Each number is 500 + 25 x the weight over its row's rms, rounded and kept within 0 to 999. Layers, rows and columns count from 0. Numbers have three digits each. The size before them is the row's rms in percent of the matrix's.

# layer 2 MLP up, 1024x256, rms 0.154, rows 120-145, columns 0-255
108:505537465468466504476521530568488493494474512518500506463499476486543527498508460533507475519489451474506534516482480481433516523515555477535479481498504476505512504495510473508520486589478502492490502457525499489468514503526499503530473540456493476538506496501522493570494472528491501526519471533484507484465507479509463511491460460476477520547497500486532481491495499514472517558491521459498474432485498523540556519466507510506496478487504516482494486494469526511521497501464523484510518515528493498463462477494532516485482466489485497533448452517515544470500483476502528482529485472535518477499467481487481499512493516506528513517513469507491531476494528525504490526510506508518480487502478488507517481491452537531508501502489509536427468514489505537493498523529532
094:509485492483508495476508508470493511514483514477514445544493474486491497508459495526478509515559510536531485537472495506522487467506481493490537490498498497468516522497485477506467461479481554542501517499512520467525459524503488545500515520485525540494505500477546536485430510484507513524511518481518476481523487497496528499505492512518487478462500511548488478527486475506458542470507522518454533500522499495498509473467538472465507473472487511497503513503514537501495484525512512492469491543499467479535496503502558471479524530483440481491551551545509485471524535455471439475531497479474469509492494502519426420497486521491515496513521496521500467478535518453509465513506489501447528520458499501505518497521505488496491494556502496506514496525484510451496502522538516
098:504492539486499512512497495524440498542471476479511463491518448445512480524502497509490500527545463462503538484414494505512481520486502516490457521495513462479464492484507569450462514468452502509493490489480512498501492473495555465484488534471468526447472487478489512471487555495481503460503527509500543521480496526510497487525524507487495495526570490537519522468512493492471507456502525529475507505475486528493505468478468502512487479525515503473482499467520501472513498477498539501477516486507516524529526498512513519457489469484484532513527520500505503525486458485472443480500479479521472527517479554522502521443494497517483504465483504510498524482514468527524533503505467493454489467524536521505551513492500491495486510559479511520520495503513479525557521497504481
098:503477522510555498458511486493503506501505523500542505517469492504492496503505488491499531455496444521508511468495507507513457535528505505516524492489502491546489539520487518468501478494529541498522518497483519484506491556492557514527520488474460477489487510459490518490457464541495531527473500531507496472519529505500503521526489506500481523464516449452498496556524544503430483437485470505499505472545462473490498499493515517524489505469477562452469435499576541486442480529459538533492503493509483509514528484485509469502462528479500517522510485528496503496491490490501473501495541460496474495533503501527486480496479519532520487535493502482440490522470512486528473513491499549497509466493475475488494487492472504484517512479494506549512469482536475516491518472499468
097:458504502494496499472488510489487476436496529482517467494495490509496470470536498450527484516493529522457529485516509459511537563555523478516494499505491482565506466519516489436465492496522511491497509493519543455539509506480493504503466503543507480507488543524466555469487525521501472502479504501509487487541534548537482505508481498521543556498491489493566504515500518512505500526532485455528483466511488487490469470473509450497492453500488548500494451479489469478513505509516541476453487525497518484525537459511462506528480519513508500487496499517487470485509498457537501514497490459493468472517524531471498503466517493522498485543513463462486501528488496480490510482487524491508478488528548485475507535504523469456513541494525538535515491538505492459494477512493479
108:497523504558536498510535516513521470507477534509484490503484465513457473526481527466477480456501537475491495517484484465516513499494491502489560489455480423518492518544499506503506460522443563522495487521433495506534492463504475495490512517481522532471539518483513502491471547539508511467482468493512464504487506522460510481546508537471511472495489466528503499534476506472547523501523515503503529523488498506516507507474519476500508529504504497487545500546503507492484502499471483478533474493489492526533455499521491499485501527492513501469492431498480491485528532489479501475508509510466493511485521513561503520501509495491510462529456529589511468465497503476473519540488481495521473532521508467491490470513499528502453471490493515504481517467537531470515494493523551
112:462537508517523541472459537495497519502523485505493465545466543526525473491496472465473517484527507489468537488515535510538473504534544501534499507517529521479477524466480484533530520451492554566520522545503479476507502486517484506497495497497488504539515533493493494451467481484541518527479498458515508506475508448565532497503491509469534465488484473512500456535493526527480494524478495472497540496498515505479558519529502539497472516490453466471497508489516509486519461541487514482526468496515523484537483438484527498515494472519498521486493485512466466485462500533501461518484515502487485520512506474466522516483504458543481503498486483545534529486539489477499539489529504455483480478470496491540496480518455475477493497473501474502470479521535498472490537516492508
109:560501480525473478515544501521503513507505489544484532455538479437518540478512568448483508474478506486486503527520496470481507495499499480529510502500490511481499528540497509473504515537548548530514481511541560513522495460510512499457510491514482479535495519494483490533500515493500514458526496491443466518522519487492511503497509491470490498542535469526486467500500495520494475481486531523505475471577474537521476529473481511505487523524474527493533470505475547476494483462498478491493472474528493500484501489491485530495510501433489525499551458471479519471522510489500508486508489456489561502512512504517517461483504486471468484480481476484478499532518493533533508523502550549503540503501492496465497470502524459564490485509505514469510487460479530481519478466501517
098:485501536451465483522530497503520461504480456488491496487512466534469479539532492491481513503522510542510521504498501478486501501538497489519524467501510489493491515459491467524505497480499476542501500526539546490482533520455483510510513515517500523477493499515484467530526495487510525532459512496516550508509469473504507500486485561531563448509490531510424450503503491475519523486487490453506579507509518503512492472499504534483481507503468458500465540482463459480503497451504498500489493496500486476516493529484519506510547478520559504490506495467490503526472481513531485507516465560531507509479521497457521496503506535505505535534512518479522493495509471463541500437549452472501495491490445525483498517489494475514495516478518552523514461534494512548487486480506473
094:495515516481475509491482487504511494498465501482516517516507471509526517465530518505520465458516421479518546478462558488488532519519472507459528516520489530502559506486501521524501475525496501521481546486521541464517491525527472498502514491502510547516498506499532474458530550509515499530464494513481506522525484451475513459512483527540519525512500504525505512528483456513570555470513467487469503526525490496501494508477505485522509475536494527521481550540499481480479535456538489512492530481493516501473482507468511515495549482485491561514473530508478522510465454482484485503542496515497459474504536473481560504464488503485525530514504494483519505501508490525493514493496491505498503477481524536440497515497557490514466521454521468491498514472513508500493523429487500
120:495513523513514531529520465500484420512510528502502484493525506531507519523512487533502506492470532485520495515509466536502516503542462501476429512469522518515527511491499507474509525498489518523513526507527461477574497478529502522472465589482525495490492520518518509467521530541479473493526463486498544492519487521484541480559487494504537556524499487535495504471504503477474476507522498548487477480516490498521468480537543479513516516505503511502526516532485482516495514513519488532496458471506482482498491467530456484462500512502500518485533480510577481513468469530490503503471530492487481498524488475482521491501438469456535512511483505504478485513492493565529487459500515461459496514476481473475522485497502507515491458521526539471487534491514520512497461471474492
091:438514474473508567559523514515538457552495484515517454501480462508533515482483555539478497495514515497478500513507548487510520513528480532534491512520521461491481484530497522472530530549506483475470486505501544514478526525472479538478472529544479479510542468481510490450463508481534550513564534495499492471487524514481480502509519503456462512469511494500491543506497477497541478500472502477527505496510528496481477479505508533549491507542466504487501500457498475512509529488522483470522496473493499493537455518532475531547529495531484525493527501502506477475512477481489486514510507532499518528486552504510518497504461539529468530489529547469477478489474512509522524456471517543499500492475505486496502518558528494461507484482502473471484504491460494497498506503482484
101:525491501509475474508476560502495517512489481471513491495523501463544445519530603474522508467492494448492466503473513497495486459485527518529503489449535458515491518505480450462488480501510486459496501477521472511504514511490430460481537495448506454510515492524503446533564477500493526475518498506513519532509499537507538501519527508518518544535508446515540468538512506484451499534474490525519457461477535481475474503518483473483476497497476511510522502500462536510467498454516510500449515521481502498522492499492495485467493473460468501522501528499510524497485500499523500497512544501513499518518491525466471514508493478489484496481501505463515542513465472509449487507534522501548491485517531487536511536485507498500506491495499469517511484523504480481489493465463527
104:503498478528546498541448521463514493476496530515441458460512507468497481508507504493546521481503508536493509480528484489466495506512470538504508487506541493509467455506492498493503522515525489482508489500491516464440473459507527530535496466486455551544536490491534461506539515496493528511530539474497509526488484500502476472513479503498453538519499496552526490493460520485465495541451464456493495459530483493495470528488492517467490491474462514517525494472490457515538526502503496471501512499562477493515503489473500514530494470524500465461521515498524476439486495497533513500521542505516479452467543451481519519520457507504482525505530489514477464499458487509553499476518521523516485513528552474516476509515498514514535503487476499485493511496534463519522480535503530
100:511476499496459518506506514485490473489548527542518481499511503514521452508522484529500517473505503524484541498493532523518495546472495537515510498486490552521495471517477523500495499544544479460524499482505522505547526495458450486473546530496502537511516518505459486481496471524535464527478529549489490479479449517517498505556481473501546523505497495511471485505499462486487494459531509510452494510474512527493507466501467480472528504501459467499533479486508545540453503447461508493508510505502447488467533489520493477501513463487524491488488487511454530525499529538490560507497485553526507493479473486479487505532523516497532544492465528495563494499536501508541514438532542510495499517482508494502474526467495536532497514457498510496474489498515497538465534507488492
104:524462515493478458472505517505489536470536486530522463471503492559512544499513497522457513533527465458525472494499502507495480493452528459458506457487455483480508529471438550487461515482511497513460539448519511522482484527498496469472470522511510521475490519484530507512562536512481488514474489527462508469529521476499507537466510450511480501505462529498525482487523485513472503526517510523493497501466472447523480469529523546476506465531517487503485474524494514491524467521477501530502490474526532492483561506490549503535498494493490505487487498535510514517477499504488513482526486485510524511465480509489458494492474554504523531445552473467479482518465491512515516493538509509516486502509466471511522507490537463521499508469526479474499463535488498477476470486530529
094:512484464475495517503507481492541484532544505471456509520525474510529470523491493468487507524518467478508480494530499481466524542525503512513490532501516528524494534500491517512502481491529464515524516510549518533495476452506444508454525472533481469460442516504505541506481515508485471502525498489465504502473511488491533479488541501514536520492449494457476504518437513495489462495509448490487515474445509518466496474503450466460482521513531494488466461479494507495519478491493476480505562486477514524557503473499461504496528478498528511515497493473505482496490543511536501470507540561523505498478489502503463477458534515465513537477474516501511470485535513528478531485512499517499531463505515545456509491465549497523508473510514506467523485496563508469478510474495531
092:551513541505529489485476469488444567495478488510507488518486475475516480506501466537497474490482561515484502486493516513529475511509504546550506457509480508491483472506501492505518444518485486455579469496494514512568524500495489530520513481472505490463501549436516455447483489491524488487470505467479494514482504471500508488477544481466482479456485459478530487498476537502523530552460504524499510511462515472491533522499506471489482503460515505513496486488513530471469523474495478515482511490469496455529506465532505504485488526489485547478480492486450475499501504518488444488472514522504482526523492484528491482498538535548543497511506495482508477481490531513486530529499518502499459521534512476522483532509437492502519474514461492511486491500472495548509508513493495
098:489498518548495506484524484495463508494504496514453526561503520482490531505552484543516496475480466481513466469518549498427505506515520489460500503495503497481539492529517465492497505506515497482506463513514461428481489477475510527487517524461507495538463506518515492515507499504482484476531482511484474513475521512491494455485458525522479466494544439509467457486530487453510478469476524452549509510538488478493509550484505506498519509508458489507513508521494495465523511468479481515529522495461502490491488516467499517548484515494515520498516534495533504455496469459511475502538464514502477491540507512512552473496507517482503504526478511475497536489573549534545500505494530532501541485446479504531504481489499464494520485542545484473529526507473502519513528492490486
082:513535521471472514518491472523516489517471493540490505508543542497529465487511508486473525534516508487496517506493546497505501502491495553503502506509477489475483508488508515479513499537485468472461512511469545488482524503510483504495470470472499547504537546499525525464520515493526533513504492475495535509506490490507479503497522499503526523480575509480505504481510525506509518503523507464446532490528463490488465483501497502456494566506494462471475504502469534461530476443508488464482545492497526512521484512496530501517522506507552515476436491513526516508526456451536506495501497495479560524516499480475546446532522485503543462489514462491488530517465475484490480512523523559432471468488493493520537527522522493553439488486453498495502512490491492479494510487530519
104:506494491480499513493473445512506469471482500491483477520506547528473526482503506486532475558513468454484442511452500494530491520471449471472496497503507456510548471462472512532510573485491481473484516481494511517517521468465478489463511458463484497507474527546508491509526474519514489464475458521514535467527533538486486471511485526532521488519476489489478485504485501493491527531502483514483511514474522458479505514526494488476540498533457469474494523483463509512520497535517539486514494516513541521474551527505527524559504564475481473503535543479524537527485443490499466498478482485458506524502487532514480517484513488498500510490528488528487511523509477486526491481471549529480494479487513517494523542506489518497448535502505488505491451521529520523509467478523515
095:489497467497495500504521511498501537503534539513520537494475496550507483492501499467533515550486480463522557486495508525483549500482547545512507488524516451505523493498516510499517520533488516468470495559514504493518491503504548469474516471486456510495500469485517505501526443526467500479512539531480520469505557485509467474484489496515473519515492512479549523482560504489488528466494495497490479474478554513493506485514532462467517498477489532577468508482502505556502483511461499465494508489523478533480510499524456526471480547476488505511487531500543474487485490511503473466459540510541477488475543530439518503511448487498463469558483487470499478541507512528468500510537506510468510507511498478498489512494510478504505499499539513517475486508493485474533496459504539
090:532496506486449479512437519499462531483549507535496445505507491497499503477548488522538462466445509495498497522475512488524497531486511477528504512514507504484523524476471504499458476491520496554488501496503425542500559499517508536458504521513510489486478522535538502546515530483479492509486506505452501493447477498445488544519541489506527523490481520497470537517497499502465452518515528478516526520439513487480504479523522490499485521474529514457484506515487517477473471522460484457496515485503484509489460486503476503439494501477488519506516476484473508519501525506497502458521503494509480531510490508508490482497532481549517489468542509457499453492487511536529475546522473463483476495510495518511487519484494545506450483500483501491490486543518579484521503514476488
111:514520559470526485477458520508532538544507503517521461498458513501491461510504527517514487502477561505509546493480489484517517513536511545527499453508545517524490463505526490487531517531503472429479524525492504490492547498557534522490467517509479495463497517485527506558488503552512525496501545484508455475538539513490490498514523501496507451478504498454499498491520540507475507510470497511510493500499470527449475514470532544499506499472522563547476515505498481516492487507458516532480495489506510521491538488491502515498533511485474491498477498498462488484505469504483499475474533496528467509480480506457458507501495452512492488513514462535492509527471501533448459524520471546505511512510533467495484479503491496519468460501519499519489512528479530468513540540454530
091:489506497529526491484511544450541491509467506472535521488482509501503475510438450466509507511512483494535512546526514512546536480494492454472497490498490524474503559458536483519488512466516526498511482529479483469525494493521520530450536471542521504497525530491514512499494453459536484516508497458494527477507440502520508517527490483518495454488463509475497501452488485488458505487475481506520512522480506511535529543522528516530495477447490481501456536496496508491511565504476510547484520521501501467530476475494509534457477485498546501505480492513522446479519532451494464488529502539555484445521528501548532500487510523456495453518533490532495513495502540526493507529501498480488522513472508497475461512489517510491486517519490517480493511481500513501531522470492473
099:494463512519495438453475516458499531525508509541505499516479519461596481486494483484502458525519495521503520488499519490512516522512458474526514491507468515515501533515437466474485537484522512519510449491533548461515465463542513504519528502482471470505475499524475565513512490497482502473476566527482494489473533531519507524546485454505467514485514510476494497511522535530502517500476498552490528497478494511496516483483496489505521502526471528453472448512524472541491482506495530493501526474497497504494547489477499486467471488472516478497506498508438520481548501465467468473523464498510495517517504512492518500535503487466534511493520499474474498454519493484503481458545514511506449502500469509494517536506530501464531488474474467525497510507498493483520501523465464